config = dict(
    num_hidden_layers=17,
    hidden_size=512,
    num_attention_heads=4,
    num_key_value_heads=2,
    head_dim=128,
    intermediate_size=2048,
    vocab_size=8192,
    hidden_act='tanh_gelu',
    norm='layernorm',
    norm_place='pre',
    norm_eps=1e-05,
    positions='learned',
    qk_norm=False,
    attn_scale=0.0884,
    bias='all',
    tie_word_embeddings=True,
    parallel_block=False,
    init='normal',
    init_std_qkv=0.0302,
    init_std_o=0.00517,
    init_std_up=0.0302,
    init_std_down=0.00259,
    optimizer='adam_variant',
    learning_rate=0.000544,
    lr_mult_qkv=0.4,
    beta1=0.9,
    lr_head=0.00383,
    max_grad_norm=2.0,
    warmup_steps=363,
    schedule='wsd',
    decay_fraction=0.767,
    decay_shape='linear',
    final_lr_fraction=0.0,
    batch_tokens=[32768, 65536, 98304],
    max_seq_len=768,
    doc_mask=True,
    z_loss=0.0001,
    train_tokens=651600000,
    max_steps=11163,
    dataset='wikipedia_en',
)
Each number is 128 + 24 x the weight over its row's rms, rounded and kept within 0 to 255. Layers, rows and columns count from 0. Numbers have three digits each. The size before them is the row's rms in percent of the matrix's.

# up: layer 8 MLP up, 2048x512, rms 0.0435, rows 1364-1376, columns 0-255
# down: layer 8 MLP down (transposed), 2048x512, rms 0.0359, rows 1364-1375, columns 0-255
up1364 088:169115131131176114144162114135155120105119112161155092081139141088143066129139097077121126144118131141134160124123127090164110145118136101115126101155143122118168114100159097119090170159114107105141059121164142109134073137133113100120149155132102112137135092138112158120139116161134169132161069099168113121129134129178169167115108117159126135119091145134129126139128086101103136158121121107140094145139092124157138117125112117126140118110122103143148171118116159126127129126109132158120130093150124146115133113147150093101104113162136125102177104114077152167136105148134106114130122146118113136124169097130118137136096141121110121146122125173131111139118117120133138153151114183142145120147122093133097117138149133108085128115180149128098166131137126115147106142112132
down1364 093:159138094081146152117142117156102141135171116102192148110118090133156129095124116148141138123127131126108128115131120151081147115150113147121140150109108101144136152204136130114132071114130142079064113132096119120109129156155103166091125176126143133131130117127135122123168142126124116144111156136132123165111132102105152076095120137129103084127117123099147117140106096149097142107086126126137133107147103125115106134079147145134123139164111155121129132147149126154110113137175130140092118133109124142146092107104083104143131141113110111141129122116115155129112119128140163147100119116151123114128157160149113169097158111121155162083146155127135152089126152170113111087155122163124118132124152123153141119109123088128136147135094142091156109144130172121164198156120158
up1365 106:120137148120107129120121124136134129165102121140090137110102144149159107106124103142147168118158128130102127135140138155161158130146153120110117073144117102145089137095127107126137138116133097071161107134202157144111078147122081105145134112115125120089152100142110156140114097095118135128095147093141095148111110137152112150160130140123134146163112128092114110162109114135100129142132146171099139162103161127138136143154128115138143129117103115145102108078136127071149160124132151098171145131197121153164112161150170095094126135109116095101143112131118127082121136090159123123136133131141102100131110131103117141104083148138093139139150129107091117157075151097133089123131153146118102169112158080149117169139121136128142088136102108125128155128137102142095059129148142
down1365 104:113086161148160143110115160119102105141134129147119117172104153150135104136117140110113132135099121152108092080123107110080145059093164115111150127159135144080157160134129197106135107116136130141129158161100126124132144131166151145134162100134109160114132130106120155127155107171139142140128177109124130155115109144124129116127153171117103143143118151101134106124112176142154093139112106118165133145148086125148102097103092157124088171132172146102142069146133130133138140151085128130171133105115131126097105121099140165112121123170130155186116134082140150101087108141154141081122114171137133144124124151144118105180216129112146110125143124126178100121131147122145112138155155143127177138103136117117141148124115146108088176148153125147124092140138135116120142100129163
up1366 104:115126128162105141101088107090106136110114059106159161190091143136119124141129106139112078134104152145107109136119122161117158124154121112104144123133112123139129124119153141116150128148158126155166137102095108159115199180140045149139098121132069155101190128147147128120118166138108136116093133128102135125151137126110105133091170153124124157148165156118145110100096126121085121122120161113120153128126150133147068108136138107134131125107108124149118111146121115110123165105106074143124105144114111137128133115072129118179150170102133100092123138076151108105105129092130149163137130158075186085165136145097118102124126099106133107146145177097148120150116126103149123103197153161103107156102103128131141171132129143109151144129148150100129125155102079098126130126127081
down1366 102:127118147094112137132132103177124166134116138125142089109149141127122124150110147127144133119120096089107168166146106111126120114147101157111142131159130136176130135081086123119119152102111149133117137107157122144165093132095140149162133092114130139115154139157133116133139139154145118091102114123087147162122137089144164105112133158161134134035129118172128163088108160101153113124121131117172133134121110133123124169145134129102154097161136171166118139146106132174150144097163137150087150126115139081110134112156146128112155152100068122143105133111130153087112118129079104120129119157157151160145144102143128147124094109158143158137144095106102100121110116122183104086113155117114148129102131120112162141120111101194117117117138129135133103133172168151174101147122176
up1367 098:148143123098104121113151113112144120110096162136149124155150126138173086106120128134114128122148147153118135120131132148176131112126062115130085083133121127125128130149138107125122108154145120139118109102149133103111101164142116156101106121100103126096116107170117108060157110100141142137103168130144099158132141156116129159093104144154114167173118125136118102163166090123125119161128162136137134131148140110104163111143134130154156084119149111188123114130102173164121143122105152100121164134151122120102102115161125124159128117104123137113104181122124094117137146111148087148132107134115142163109160160120119123094099144124125159105107117176133128139154122123079119166161111130111109106177109112127109074122107142113100097110100130115130090138143159131195120113135134
down1367 100:128164119092124126099099154101115116128176134125139132138107111092128128090166123121157102141148126133148176085146155117144126158118113112138090152144122101150107066159111110128114091138098093156093109093119103145123099094162138136139136099085103114110122131140131133131152101163120157154125136124150114124122152183147117149155125112140119156134145111137102161101151130119152131177141125137141120112113172145151138112186137179093134123104139107169128123135125153107179118117114107108122153114116092096136094144173136139098132105116133111137118135146098115149075125172110124114133118088087131115153118142102118164139094152122140132108057085154122176082139127156127141159111119118172117132156104153118150129103163094112129087078104166141094129155137133103146103058125101
up1368 102:140159141154126137112161095133161131153136146161092081113151145125160126176122146083104106150096118149118118125112126084109139115151079132167140106146140169091116118140132154108123109126090079143147144115123138115124151113157131095108151089126139122125141124141131117142118122151131149144151111080110116096130148143099094133139133110149091106118127116123087119123189102150150180145140123159121127133125139128085139082155114123146145109156144104121137104149151152137105183104149150153091150141125116091112183072132124115090125095169132168087111076133097148137104161137123115146134136123146160140142137118159160078060130135137115155079121123118136113130157113118145106114118149115087164163126136188118126142123112097125089154105151112128113137124111120128119124117100116
down1368 100:127130158129117085150089153122118156125108116113147102139141164144134139105195130128138160118100145165129157127147168127099165161085119140080123118161134171113105152137128150113133103147117080162151166091160136126146136111114130104133123133150114136130138159129151103136153100111087168103144141103109105157114124114112112126162107134140137103117116137100132090111186158157156143122159126112168132143077176115132116120129135130148149130104134125122142093100099177155098152157149102143178148087128122149157145138107129124175143120165165124112107100143099128138115098165110102145101131155122119089127116116124114099147144103184055166145156136098182153160154095095144142130142136116161138199093157137128105115142094129091132121128140156138175092142164140120091092124114101
up1369 113:148164166121162153107121138082139120110173114062151155097121087095133150115112134096137135137114126134157159130136141143145190133119077139118153133106116098134115100177159138097155161113069105144134157120127090097117146130125133144103107131097096141103098080118137135092165117137123140117116100098172099130140125124170161178100151191086097150105110159103080106095121101081139121116123136176141151166100120154140085116134147095087152127167122105101178135137142100151143136112140139134075124150104140141149131116142176090124174132069120103147111134132141125166092119137112113117154101113099166118101127092114108123163140109135153112111139172134143164148139133178125122138107133125151120122167146161103112129118116125157135129138153156174120134159146122132127135151094100
down1369 105:138115122109096135113161110162086122105116183158158104114149114136131118088134161120125086169146130077158121124108045137151114131131136148148173169103070103157106126152103121121129192074134142135143111136133114102102105135158086127150094127128149119174157118137125106087128121133105145154150148147145090105152151108147166142134168145118103092120144110136125140078132141187158105160166124119105118149119140108157097150126093126131116093123145108088124171094121154135137126099125104157163143124087166138151122146172112175131082185107132162108165110136103149135154141117142131178103141143144140130137133116128190115161133133122123130140124129119124178097131112110074122127116119141102156160131106115085140145123135140137120137094112117127097107129099108138052155098126167
up1370 084:131134132135135123164189123134124128152071157114110156160196139117156138124147143140111104134172109138111098147140176091135108092149108095138173114122069094145117130140111115069135131136127119112103151101131133140114120112080065158100113119140125128123127119140167145126150099110142095138142111128176130125098119116133096100096113156122124132123093138134105166137089117140161165142146159133124140119139134130195164142141125150126132139114126140117165112160151116072115149116176139092161155138138114134124067153135095110122166132138133122094176090096174122140118116117104077171142094094122147151120135161102166077090131141134178105130132133112100147116135092129131128130127122121080100133151147136145144134165146117140199095083144132157118142107146121144156104133107123
down1370 065:143131053120140120126121122113100129173106106154128093148138104126110114134120131155139146107142175146094148090176140136121095148086087084119140120115108127154110141138158138123094130137138102130116133099131131104123077146193118091157130167111131123120107098118090154135119117173071069092162131164139117120181126138121158099143156096123101186103146110121151154117133157103136117107145130170144151128153147108113153157121140125115079140086140162133106140103114181123145140126134132133152145097125176108109138115172149143107127117144123126180145093147153128145130137106106142153143073085135107097119112143106131083133126121160157126148109156116195152131127113154119141109125094104107114135144069135150131110077108155105112138138134125124083148121085119100132129140153179
up1371 084:156157120114129153118141125106129152081153131164110130084155142124109109169108126091118109189109104125146173118134143144111106103123116134128107128128148145109110123150122138138104187153159126150182154097114144140157140158124140114103128115125108152119103124153145127114080155131136112158163112166169112125191125105111123142100137145117145104077111156111108104114147102080126187131147115108109168163165139092103106143153112118095161139183151127155137116146139042116109124108165118147150130139093124104137149108161155117082114165083154111134084083137149060159136155129134158136135146138144201113101125111078092113150120150132184117127120118134113108125115116149120147103111134113128105103176128086126140108103158109138126126094142125115101118136136130095136125151110123
down1371 096:131136150157110118093113151107112139116145143130102122136143142130102123114128122140094144129104165120141091113152120149164136117175154107154083129155147095145168098089157153137113109074137090085062121114130123148113161123087140104134110123109131126165111156128129131103141156112112167107161128105126148119083146154137123089120119092189124172148109154164123132122084103162106085154129153152114094109107116087150163115117151136124096116092137101098123156130137173106173100162118127136072107126167130107132141103114144130112091101150135150100141143122089163139128182138148106125111122144106119126115133152130140133122094118102134135109153153118159103091153128079151128127130164179127149150146139132106108178109129165085098114166113175154142141125124133184136134140146138
up1372 087:143106160164152165124105097087138153125117125135201131167118139128142149126085130105123133172092157137161098096124119093136122126149097127112161113145113121138112121128150105142071171144135087183156110140137080135107147119121119132147082166131111165127098155117142153141126117117172165159142137119124140175114102145119118139136143169161115082090083157134123122173099094137123166094161119125170105150110115140165135085128139144141112088108137113166141124130115142162145127132146117137124155097133120151106140101152151073104146107147144111104146147140121122120151095138134129141146095133118121089134143132127159101138135114075127126094119166151151089120101114157090114127109176126150119070146144125112146131138122167135116116165155137108127118099109123130103148106129107
down1372 094:113121138107102167068142165143092125147142141138126122097096123100169163111091167167097126108150102103106134109120164110135131115091153151169120125101165168126126107145134139169135124164147128121119116110096156186157123132152149111125122118114148113074148128174106092082120075122107105101135095134144114152127119119093068109164132136089124136187140130119170094105112154125129118139109127142133115115145145093129109155134111114102103146096130120125159192115146166144139132160128148161105133133102113158135168140158081110105138120127165136215122142118129131130125155112107144126136149091119107136122124149135100099146086146137103111118128127120111158118117144156172166138153137126116161134105162117132138102148120072144121117117160132144083151149119146146126155138114147
up1373 107:146119147109139107135145163145114153118115135109152106114139163108132100126117140130132141101190143093100132144127104103148023170136158111144143098105161120128155165104131152074097124149158169114107109116118122123126152123150098151151139165124151127119137127142132132110125126123147127161156143103124171118119136102137141121095166148123157108105061132156122117126119148127149135165098131165106150168134117154108137127139111105151111087126124121105114135098124106097105141078134104129122144121134071146084105116075174093129085183118111133170089113111127120130092130100113122113144146147154139091160128121135143144123124110148125107132118126101101136105116108087124133101122126123103137087137094108116150161096143144115074079149116149072145152104112127120128138137138159
down1373 106:124121121124131147150113158128102077123141141106138148156126103196096131089105126106159159106114077135140130122135126122162109115119170144126081129174152082140120116102070133120139132102102111153118113076087083164112135154142160067128120103102148116123086157149142161090133137129117144169106138078088104116139123093122164146114122147159108082122172141091093130135115127128096164101129092153139097067133179130144152142149144135125108154147147136113105126138151160150139120155139094111156127072155141119121150095127153141141130125124168104142117110147096109122098127089114136149122147083149123100152133128112110121138125104147115124108116150136108098178133132136182130113089102161146135139112111110115139127153142175101190161100124126116135194100177137106125106130151128
up1374 099:153167130172092165129140133160143138097120124121135117129142116127141093109096134078114144139115157133136155115134175120193079091147093131120085120148165154100132121107127116131131137143143108131117108106118130158129109116134160092068121084106131114090113166164123091074157112109144134119113124082144098137134120152115148098137112147151123116122070143159110136080153108105109151166116140136180096131096115142115111080163105111109157122147172103144168106141136150134153139124160106148146139113143137141140152108135091117129147166099129124098139117109118091102120144147162117119106123162124126121139152126105126144180112151136165124149141134116139081106129135127133118195122118131141074132126111138104124133102113124162131189105201144093097166140098167142131148114137109
down1374 107:104135114120174127142106166102102164111144114155138111110169096135118136137151169170146102148127113119118139119151158128099161125127170092125139135151116134113142168113165168131124121117154133107144148128154118084104123147117127122139090169159119146074110119101135134141119146129138155113172153153161113089095089176114084127142168124117146112093109167126091141137119120162137131159109135146106113160126099125099099148133131098116127122170120129109168128161133144144106151145158112125116085136081131077125116117142159123136103100092119121140140126119189113098128113089141129075106127113146139152105113121135099140111166142120106145138153118112145160136098167148151070092142176141175101143173147137101145138121196097124138121087091106179119121123157122144148161127144148
up1375 091:129124159055147119138133099110097105156106131080153147155164142149123095109152135136161128119143132122142128126133159090157153100086113099181114142097078141144147138116112126089113112133157110185118111098113107100131079120126155152134113104125149116111121095149112109078108128136125112104106149160159099117136079112125163108138145117123164122083129120117173134120159093096130122104108115129131113112099164135133114125118110128085074105153121148132125106180143146114168116129106144106136139091138122071113132131124119116130120121123127101152112177118122115136092149119175103131164115154109147177158077128119106124127131103176177145159150192104118094102140166121095175114133078068082142123148120138129152113099133155097100103128126115146133104110100148153144148149139133
down1375 073:149116137143102164097112105107117080121112112136096133162118132100156149116159133148096137156102150147144131097192118163155151094134137107113156132161129135119125093137171140070083140122132089090116122115129120150157113143155109130174174132133123140155154142158135121105131131136143085135175132147153091146146143134100143120139103109107134143098128128141094134104114121143114171165135136131117126071148123108137149157119148123147120141125145141121110083104114157146110150109159134103098148170086136130159106152132146079088094140094050127126141129118097134161146196115099130109150097126145111136113132061159097178119083095154148121165167128119098146180104129107169092084111160167142149103116097096142173168132100098110152128119112117126118176122106125114135138153119138
up1376 093:136137124114117094097122133132137121109121113130116129112188102145120156149110139135126087082161149134107149137113111131092139127126137124180094119093182100110131155125118123137146132119090127159177111109121152161113075179134112120153141090127151120129136142144140162111128089111128141103139137163174144141148180115100148111113100086076158186125104107172164112125178121098102106102104138154136189134096172105091152094120107142094154143099125107076102089137125140162133121097170111162153126108142141100100128136126145127123112113132055131166091094114091089072098134132100115150124123124104128161148105152129117147078126129119147126134090085110113158114085126129140156155133153146119143188171155116131134127123146114136123092107144145138126129100122131111137057158137107